Weights of a small transformer language model.
Training: 777M tokens, 13375 steps.
Each number is 128 + 24 x the weight over its row's rms, rounded and kept within 0 to 255. Layers, rows and columns count from 0. The size above them is the row's rms in percent of the matrix's.

# layer 5 attention query, 384x384, rms 0.0857, rows 41-49,105-113,168-177,232-240,296-304,360-368, columns 48-95
size [ 98 119  78  93 127  90 103 106 100 110 112  89  98 124  81 106  99 106 125  92 108  86 107 169  67 127 114 111  89  80  80  78  87 125  80  83  94  56  61  96  66  81  93  82 102 116  99 109 116  98 120 136  88 125 116]
[[147 125 133 153 146 161 123 126 136 149 109 126 132 144 129 148 108 135 130 143 138  99 118 175 131 116 114 122 111 116 193 132 103 152 121 147 119 123 132 101 148  87  92 130 124 134 145 112]
 [134 106 126 116 119 147 119 166  96 135 163 117 137 120 147 148 129 155 112 116 142 115 166  96 153 181 117 153 133  97 168 139 126 158  88 132 128 127 135 112 129  85 122 138 122 115 129 157]
 [123 118 145 134 105 172 142 131 116 126 163 141  99 162 121 116 116 137 136 124 129 165  60 159 139 126 116 164 110 100 111 135  96 159 145 184 136 154 157 147 119 144 109 128 155  95 114 157]
 [135 120 125 121 142 157 101 117 157  87 161 136 128 111 163 122 150 165 135 184  53 106 159 115 101 140 160  98 115 126  86 114 131 168 128  74  88 122 159 147  94 149 131 154 127 123 131 151]
 [118  68 118 108 128 186 113 116 146 186 165 133 143 114 124 166 109 168 141 115 128 100 126 111 104 149 105  70 116 142 152 115  79 141 161 115 139  97 162 162 135  88 108 100 143 109 115 121]
 [120 140 111 125 164 134  89 147  90 135 124 153 143 106 149 136 117 143 119 157  73  86 158 109 136 126 119  95 104 129 147 147 172 139 109 116 118 102 120  95 118  91 140 165 147 141 134 135]
 [137  97 150 132 128 123 101 132 127 135 100 157  98 145 120 113 141 154 165 163 143 149 145 130 134 120  99 136 107 127 103 138 129 112 126 106 130 102  87  90 120 116 123 112 140  98 104 116]
 [102 110  95 113  97 139 140 115 105 138  87 144 138 172  81 160 154 129 115 106 135 125 169 180 120 162 116 118 117 123 112 145 118 150 128 105 113  80 154 135 111  99 149 169 129 102 154 186]
 [178 140 123 117  92 124 130 123 124 101 121  94 117 111 169 116 135 109 127  72 126 113 143 120 118 145 148  93 117 125 104  97 131 130 151  99 146 150 154 172 116 170 102 150  87 129 105 108]
 [106 118 144 135  95 140 138 125 119 110 154  68 143 131 169 173 154 149 127 129 148 111 131 114 122 118  66 119 121 106 178 136 129 136  97 150 119 145 106 165 130 114 130 112 126 133 133 144]
 [132 112 123 126 128 159 115 181 101 157 201  96 109 157 127 144 102 157  92 105 136 123 152 137 158 114  81 128 171 105 117 158 101 152 136 122 174 133 131 156 131  96 125 114 123 115 106 183]
 [ 82 116 100 150 112 111 109 156 127 147 168 109 126 110 148 140 119 148 125 137 126 104 100 136  99 132  72 135 118  93 129 149  87 133 135 142 159 110 143 140 128 139 155 101 147 112 121 156]
 [148 122 151 128 109 100 134 131 135 142 146 122 127  90 128 155 140 150 140 146 111 132 120  83  87  79 131  97  94 105 153 133 142  91 143  94 111 132 160 143  83 126 142 137  93 172 156 157]
 [136 126 133 102 113 144 145 125 137 174 186 127 143 109 144 136 147 153 125 131 150 158 145 100 111 152 110  75 158 121 152 148 114 175 145 102  97 145 114 197 143 110 123 111 137 123 143 144]
 [106 137 122 122 141 151 129 163 111 161 136 127 152 132 126 105 140 123 115 115 132 152 167 122 117 129 124 102 124 141 135 123 120 139 117 112 170 125 162 142  83  80 135 132 137 163 134 138]
 [161 132 175 142  93 101 131 143 144 131 153 102 126 140 107  97 160 152  86 143 126 186 133 142 107 118 105 131 161 138 130 101 149 104 147 138 122 164 105 130  95 144 109 177 107 117 117 158]
 [115 143 119 139 191 126 123 148 168  96 100 131 177 145 117 157 103 153 110 123 154  81 148 116 132 115  69 115 126 134 156 108 129 103 116 103 158 102 128 118  66 111 116 118 110 104 109 135]
 [139 122 105 128 139 116 128 112 161 132 104 125  73 122 133 138 113 126 148 140 158  88 135 152 139 109 117 126 142 104 123 149 146  80 105 115 122 138 111 135  91 130 140 134  80 102 138 108]
 [110 140 115 115 129 133 178  95  98  71  82 136 133 108 122 112 125  98 104 148 125 135 119 131 156 172 102 171  80 122 128 140 122 133 153 114 147 127 102 102 172 151 129 152 154 166 136  83]
 [156 111 137 135 121 145  81 152 154 148 116 127 158 130 154 143 161 157 117  86 144 151 166 129 106 136 134  78 153 161 165 150 116 126 134 138 145 146 129 134 147 121 142  87 128 159 143 125]
 [106 140 111  77 128 120 116 178 130 171 148 124 170 139 144 147 120 114 109  90 165 116 151 118 132 120 107  90 150 120 175 125 157 128 110 137 122 117 149 171 128  95 109 102 127 115 129 140]
 [120 119 143 158 109 157  98 107  82 146 178 121 149 113  86 132 157 142 118 131 123 112 117  82 119 112 102 123 118 120 148 159  82 124 155 119 142  99 152 161 147 141 139 114  96 144 183 159]
 [142 131 133 137 128 105 142  78 129 117 113 110 112 123 128 108 115  93 156 123 128 109 121 118 133 103 157 136 105 138 133 106 128 155 129 125 142  95 160 163 142 163 115 181 124 130 142 121]
 [113 111 128 122 108 175 105 101 163 185 155 139 174 138 155 134 125 142 142 101 148 138 173 117 110 130 130  59 140 138 168 134 131 126 140 138 136  98 123 169 150 131 122 131 129  87 110 137]
 [ 97 129 127  68 134 163  93 118 120 119 107 147 159 144 150 103 126 106 132 115 152 135 154 171 114 125 143  96 116 115 134 148 129 129  91  98 179 151 142 116 145  97 111 182 160 164  95 120]
 [148 123 141 109 113  91 113 172 143 138 125 116 108 129 124 118 146 117 135 179 126 101 112  87 112 128 146 139  85 131 132 129 104 107 120 167 128  94 128 100  94 129 174 139 110 182 147 139]
 [153 134 108 171 127 124 122  95 169 100 125 145 122 148 102 137 115 106 149  88 139 151 135 171 123 132 124 124 136 115 111 136 137 134 116 122 102 150 127 126 131 156 132 115 118  77 159 169]
 [147 150 121 136 106 171 141 100  97 107 118 152 104 122 118 101 103 124 109 124 158 154 125 149 134 135 108 109 121  91 142 119 143 127 140  88 136 154 143 136 127 142  68 183 111 119 154 109]
 [130 129 144  85  98 121 168  95 108  99 135 159 131 134 117 118 112 127 132 115 140 138 157 153 112  92 134 118 164 127 117  98 115  90 125 142 109 128 161 143 132 118 133 147 115 121 102 148]
 [131  88 160 136 121 172 101 148 139 162 143  97 140  75 134 136 135 152 111 129 138 119 150  89 107 151 110  93 120 113 123 143 112 129 152 157  86 149 110 168 119 112 132 144 162 136 147 135]
 [117 123 100 121 131 111 102 118 140 126 109 121 158 137 118 138 162  89  87 151 139  86 139  82 137 131 157 150 104 128 133 123 106 150 136  97  61 107 102 144 104 127 126 142 157 163  71 138]
 [116 126 134  95 102 140 127 117 114 163 186 168 134 112 108 121 157 152 154 110 123 148 138  99 109 127 105  92 136 115 128 150  70 124 173 182 118 136 177 170 149 139 127 141 141 107 128 113]
 [152 110 123 111 144 146 150  62 115 119  86 146 161 117 133 171 104 116 158  86 110 158 155 106  99  88 157 103 143  86 144 122 164 126 143 120 130 128 130 139 135 113 123 138  93 118 143 128]
 [111  93 140 111 104 152 110 110 159 190 164 113 130  96 137 121 123 144 139 163 142  94 131 103  82 162 106  88 121 146 126 129 127 132 166 143  93 119 143 193 152 120 122 120 135 136 121 143]
 [116 140 129 118 130 137 139 118 102 109  37 136 160 131 131 119  87  82 118 120 129 115 141  86 130  75 169 154  96 121 164 116 164  86 139 122 128 119 123 126 116 144 125 157 144 140 130 130]
 [141 106 136 155 114 129 115 112 122 146 104 124 181  96 139 117 125 146 130  99 111 182 138 154 105 104 131 120  94 102 128 136 134 135 104 147 117 137 104  91 113 118 109 171  80  78 151 158]
 [151  97  95 159 139 125 102 124 154 138  85 126 130 121 113 183 129 129 138 119 158 130 137 194 134 142  78  80 116 140 161 116 156 141  99 111 153 167 112 133  95 143 103 108 119 138 150 141]
 [174 124 150 140 143 128 145  64  87 122 130 122 105 167 122 103 114 130 123 173 123 128 124 140 138 129 139 143 140 150 153 172 142 123 102 103 155 123 114 166 155  96 104 172 143 128  99 149]
 [ 94 122 124 157 148 151  98 145 146 139 121 110 171 111 151 108  98 130 134 112 104 153 155 140 150 105 106 131 114 145 135 132 125 131  88 104 126 164 108  89 112 105 116 152 114 151 138 119]
 [136  75 135 107 117 144  64 165 133 138 101 146 106 126 108 110 113 135  86  64 139 123 138 170 148 147 121 105 188 141  98 117 131 166 122  95 132 124 124 130 104 118 129 154 131 106 107 137]
 [131  81 111 122 147 150  95 141 152 152 155 145 156 114 128 106 135 115  89 120  76 127 168  93 101 137 107  93 149 158 119 146 147 123  98  89 117 170 151 141 134  77 207 116 123 135 113 129]
 [174 141 118 136 176 133 156  95 122 160 136 130 127  73 108 133 127 135 150 146 147 131 138 129 116 160 112 118  98 114 151 147 127 131 109 100 150 119 173 131 145 115 135 111 134 118 163 104]
 [130  86 104 115 112 148 119 115 117 162 115 123 154 122 138 136 134 149 111 118 148 152 115 145 143 129 115  69 180 140 175  93 118 145 152 101 131  99 145 132 174 101 115 145 136 128 145 135]
 [137 129 122 150 148 142 117 174 104 118  67 116 129 129 120 106 100 133 127 107 133 176 152 136 157 113 149 137 166 129 156 126 119 123  97 113 195 100 138  94 165  62 125 133 160 140  96 131]
 [112 155 146 136 168  97 115 115 164 136 165  88 134  76 149 118 133 155 126 135 120 108 148 124  82 136  95 106  78 121 124 144 137 126 114 134 108 156 147 122  99 133 108 115  97 141 135 127]
 [110 133 120 155 163 138 110 102 177  82 122 137 135 138  86 145 136 113 148 150 117 108  99  87 107 122 128 122 101 107 158 170 102 142 104 116  94  97 129 116 136 126 118 100 115 146 178 126]
 [114 147 166 120 141  85 113 123 147 102 104 113 103 174 117 119 123 101 160 144 133 132 156  92  87 120 135 120 101 139 145 128 124  76 109 117  94  85 131 112  97 105 133 113 101 113 179 142]
 [100 107 144 141 108 163 143 127 143 125 102 107 118 133 120 124 157 180 106 129 132 152 131 114 129 160  81 118 166 153 157 132 146 144 151 142 129  96 107 180 205 120 126 137 146  99 136  95]
 [106 117 127  91 123 164 135 154 107 154 122 140 125 126 105 134 135 124 104 123 148 145 133 153 174 135 121 142 159 123 135 150 118 179 100 116 170 162 106 112 192 118 136 139 131  95 109 136]
 [121 104 157 136 113 140 111 121 144 138 156 105  84 141 109 144 141 144 154 164 137 111 113  62  94 152 112 168 122 121 107 129 114 162 137 159 131 136 154 141 148 121 162  96 124 101 124 132]
 [135 125 177 109 133 127 117 108 148 108 136 120  85 153 114 141 107 118 148 175 125 120 134 107  60 144 127 101 123 145 125 145 105 105 143 147 137 141 174 179 101 118 151 144  91 141 156 157]
 [ 85  87 134 129  99 164 156 127 138 177 143 129 164 118 131 106 137 149 119 107 153 144 128 127 128 170 122  91 164 131 160 125 108 146 177 148 149 106 129 176 167 130 134 105 152 104 117 114]
 [113 130  98  88 137 157  82 127 119 132 103 128 166 138 118 134 106 118 122 182  92 105 142 150 122 132 128 124 106 147 132 164 125 161 143 130 125 122 166 140 149  67 158 145 161 179 119 119]
 [144 137 173 109  81  97 104 105 143 123 137  91 103 151 118 111 134 142  92 176 169 116 114 101 105 120 142 138  96 130  79 147 102  95 108 114 157 169 157 170  95 136 131 131  75 172 152 141]
 [116 129 111  83 123 139 107 125 170 100 123 135 132 145  92 136 143 132  99 123 121 125 140 123 112 134  92 136 136 141 121 154 117 108 144 113 170 117 146 141 111 125 139  98  71  97 100 175]]
# layer 5 attention key, 64x384, rms 0.0722, rows 40-48, columns 48-95
size [ 85  75  86  73  80  64 135  99 114]
[[125 150  99 164 125 112 119 117 151  81 102 120 133 117 124 101 114 101 135 103 119 134 154 136 187 113 119 126 172 138  93 152 125 118 102 119 124  89 143 103 113 135 142 119 123 176 134 143]
 [112  98 125 125 118 153 140  79 140 146  88 146  90 148  92 114 133 159 134 119 129 120 114 108 125 134 182  92 143 133  92  82 119 163 157 103  76 103 103 157 143 169 122 127 124  90  97  94]
 [107  96 137 110 151 114 109 121 166 145 141 137  98 155  95 136 121 147 107 163 149 103 101  91  89 132 108 133 122 130  77 137 137 126 177  90  97 148 144 177 139 154 118  90 154 100  89 131]
 [148  85 140  76 127 124 130  67 167 147  80 167  91 134 116 107 124 140 152 136 136 136 132 131 113 125 153  88 126 128 109 137 144 143 148 139 116 128 114 181 159 138  93 129 107 122 114 140]
 [ 95 104 110 170 150 132 134 101 140 141  99  79 148  98 155 111 125 135 149 175 137 139 127 117 107 106 162  84 146 133 148 136 165 110 111 119 132 120 165 127 122 100 119 105 126 120 131 120]
 [114 110 125 119 123 154 142  96 144 136 136 106 139 109 160 133 135 151 158 152 169 134 136 179 134 106 158  53 131 138 146 128 129 120  97 124  94 102 131 102 136 118  84 129 134 138 135 139]
 [163 128 102 133 158 107 119 148 108  99 118 125 144 151 136 152 127 110 102 122 127 158 134 154 187 104  89 190 141 126 107 145 159 131 114 144 157 146 119  82 102 125 132 131 109 109 127 128]
 [ 87  94 122 123 157 141 144 107 111 103 117 116 108 149 102 127  98 121 140 106 184 132 132 149 117 112 133 120 139 150 113 163 111 130 130 113 160 170 149 110 173 125  86 136 130 119  92 146]
 [130 111 114 136 146 135  99 132 112 152 155  90 100  93 180 141 140 153 101 131  90 107 116 158 103 191 108 103 150 151 129  65 105  94 124 100 129 148 129 157 141 125 115  84 127 149 123 147]]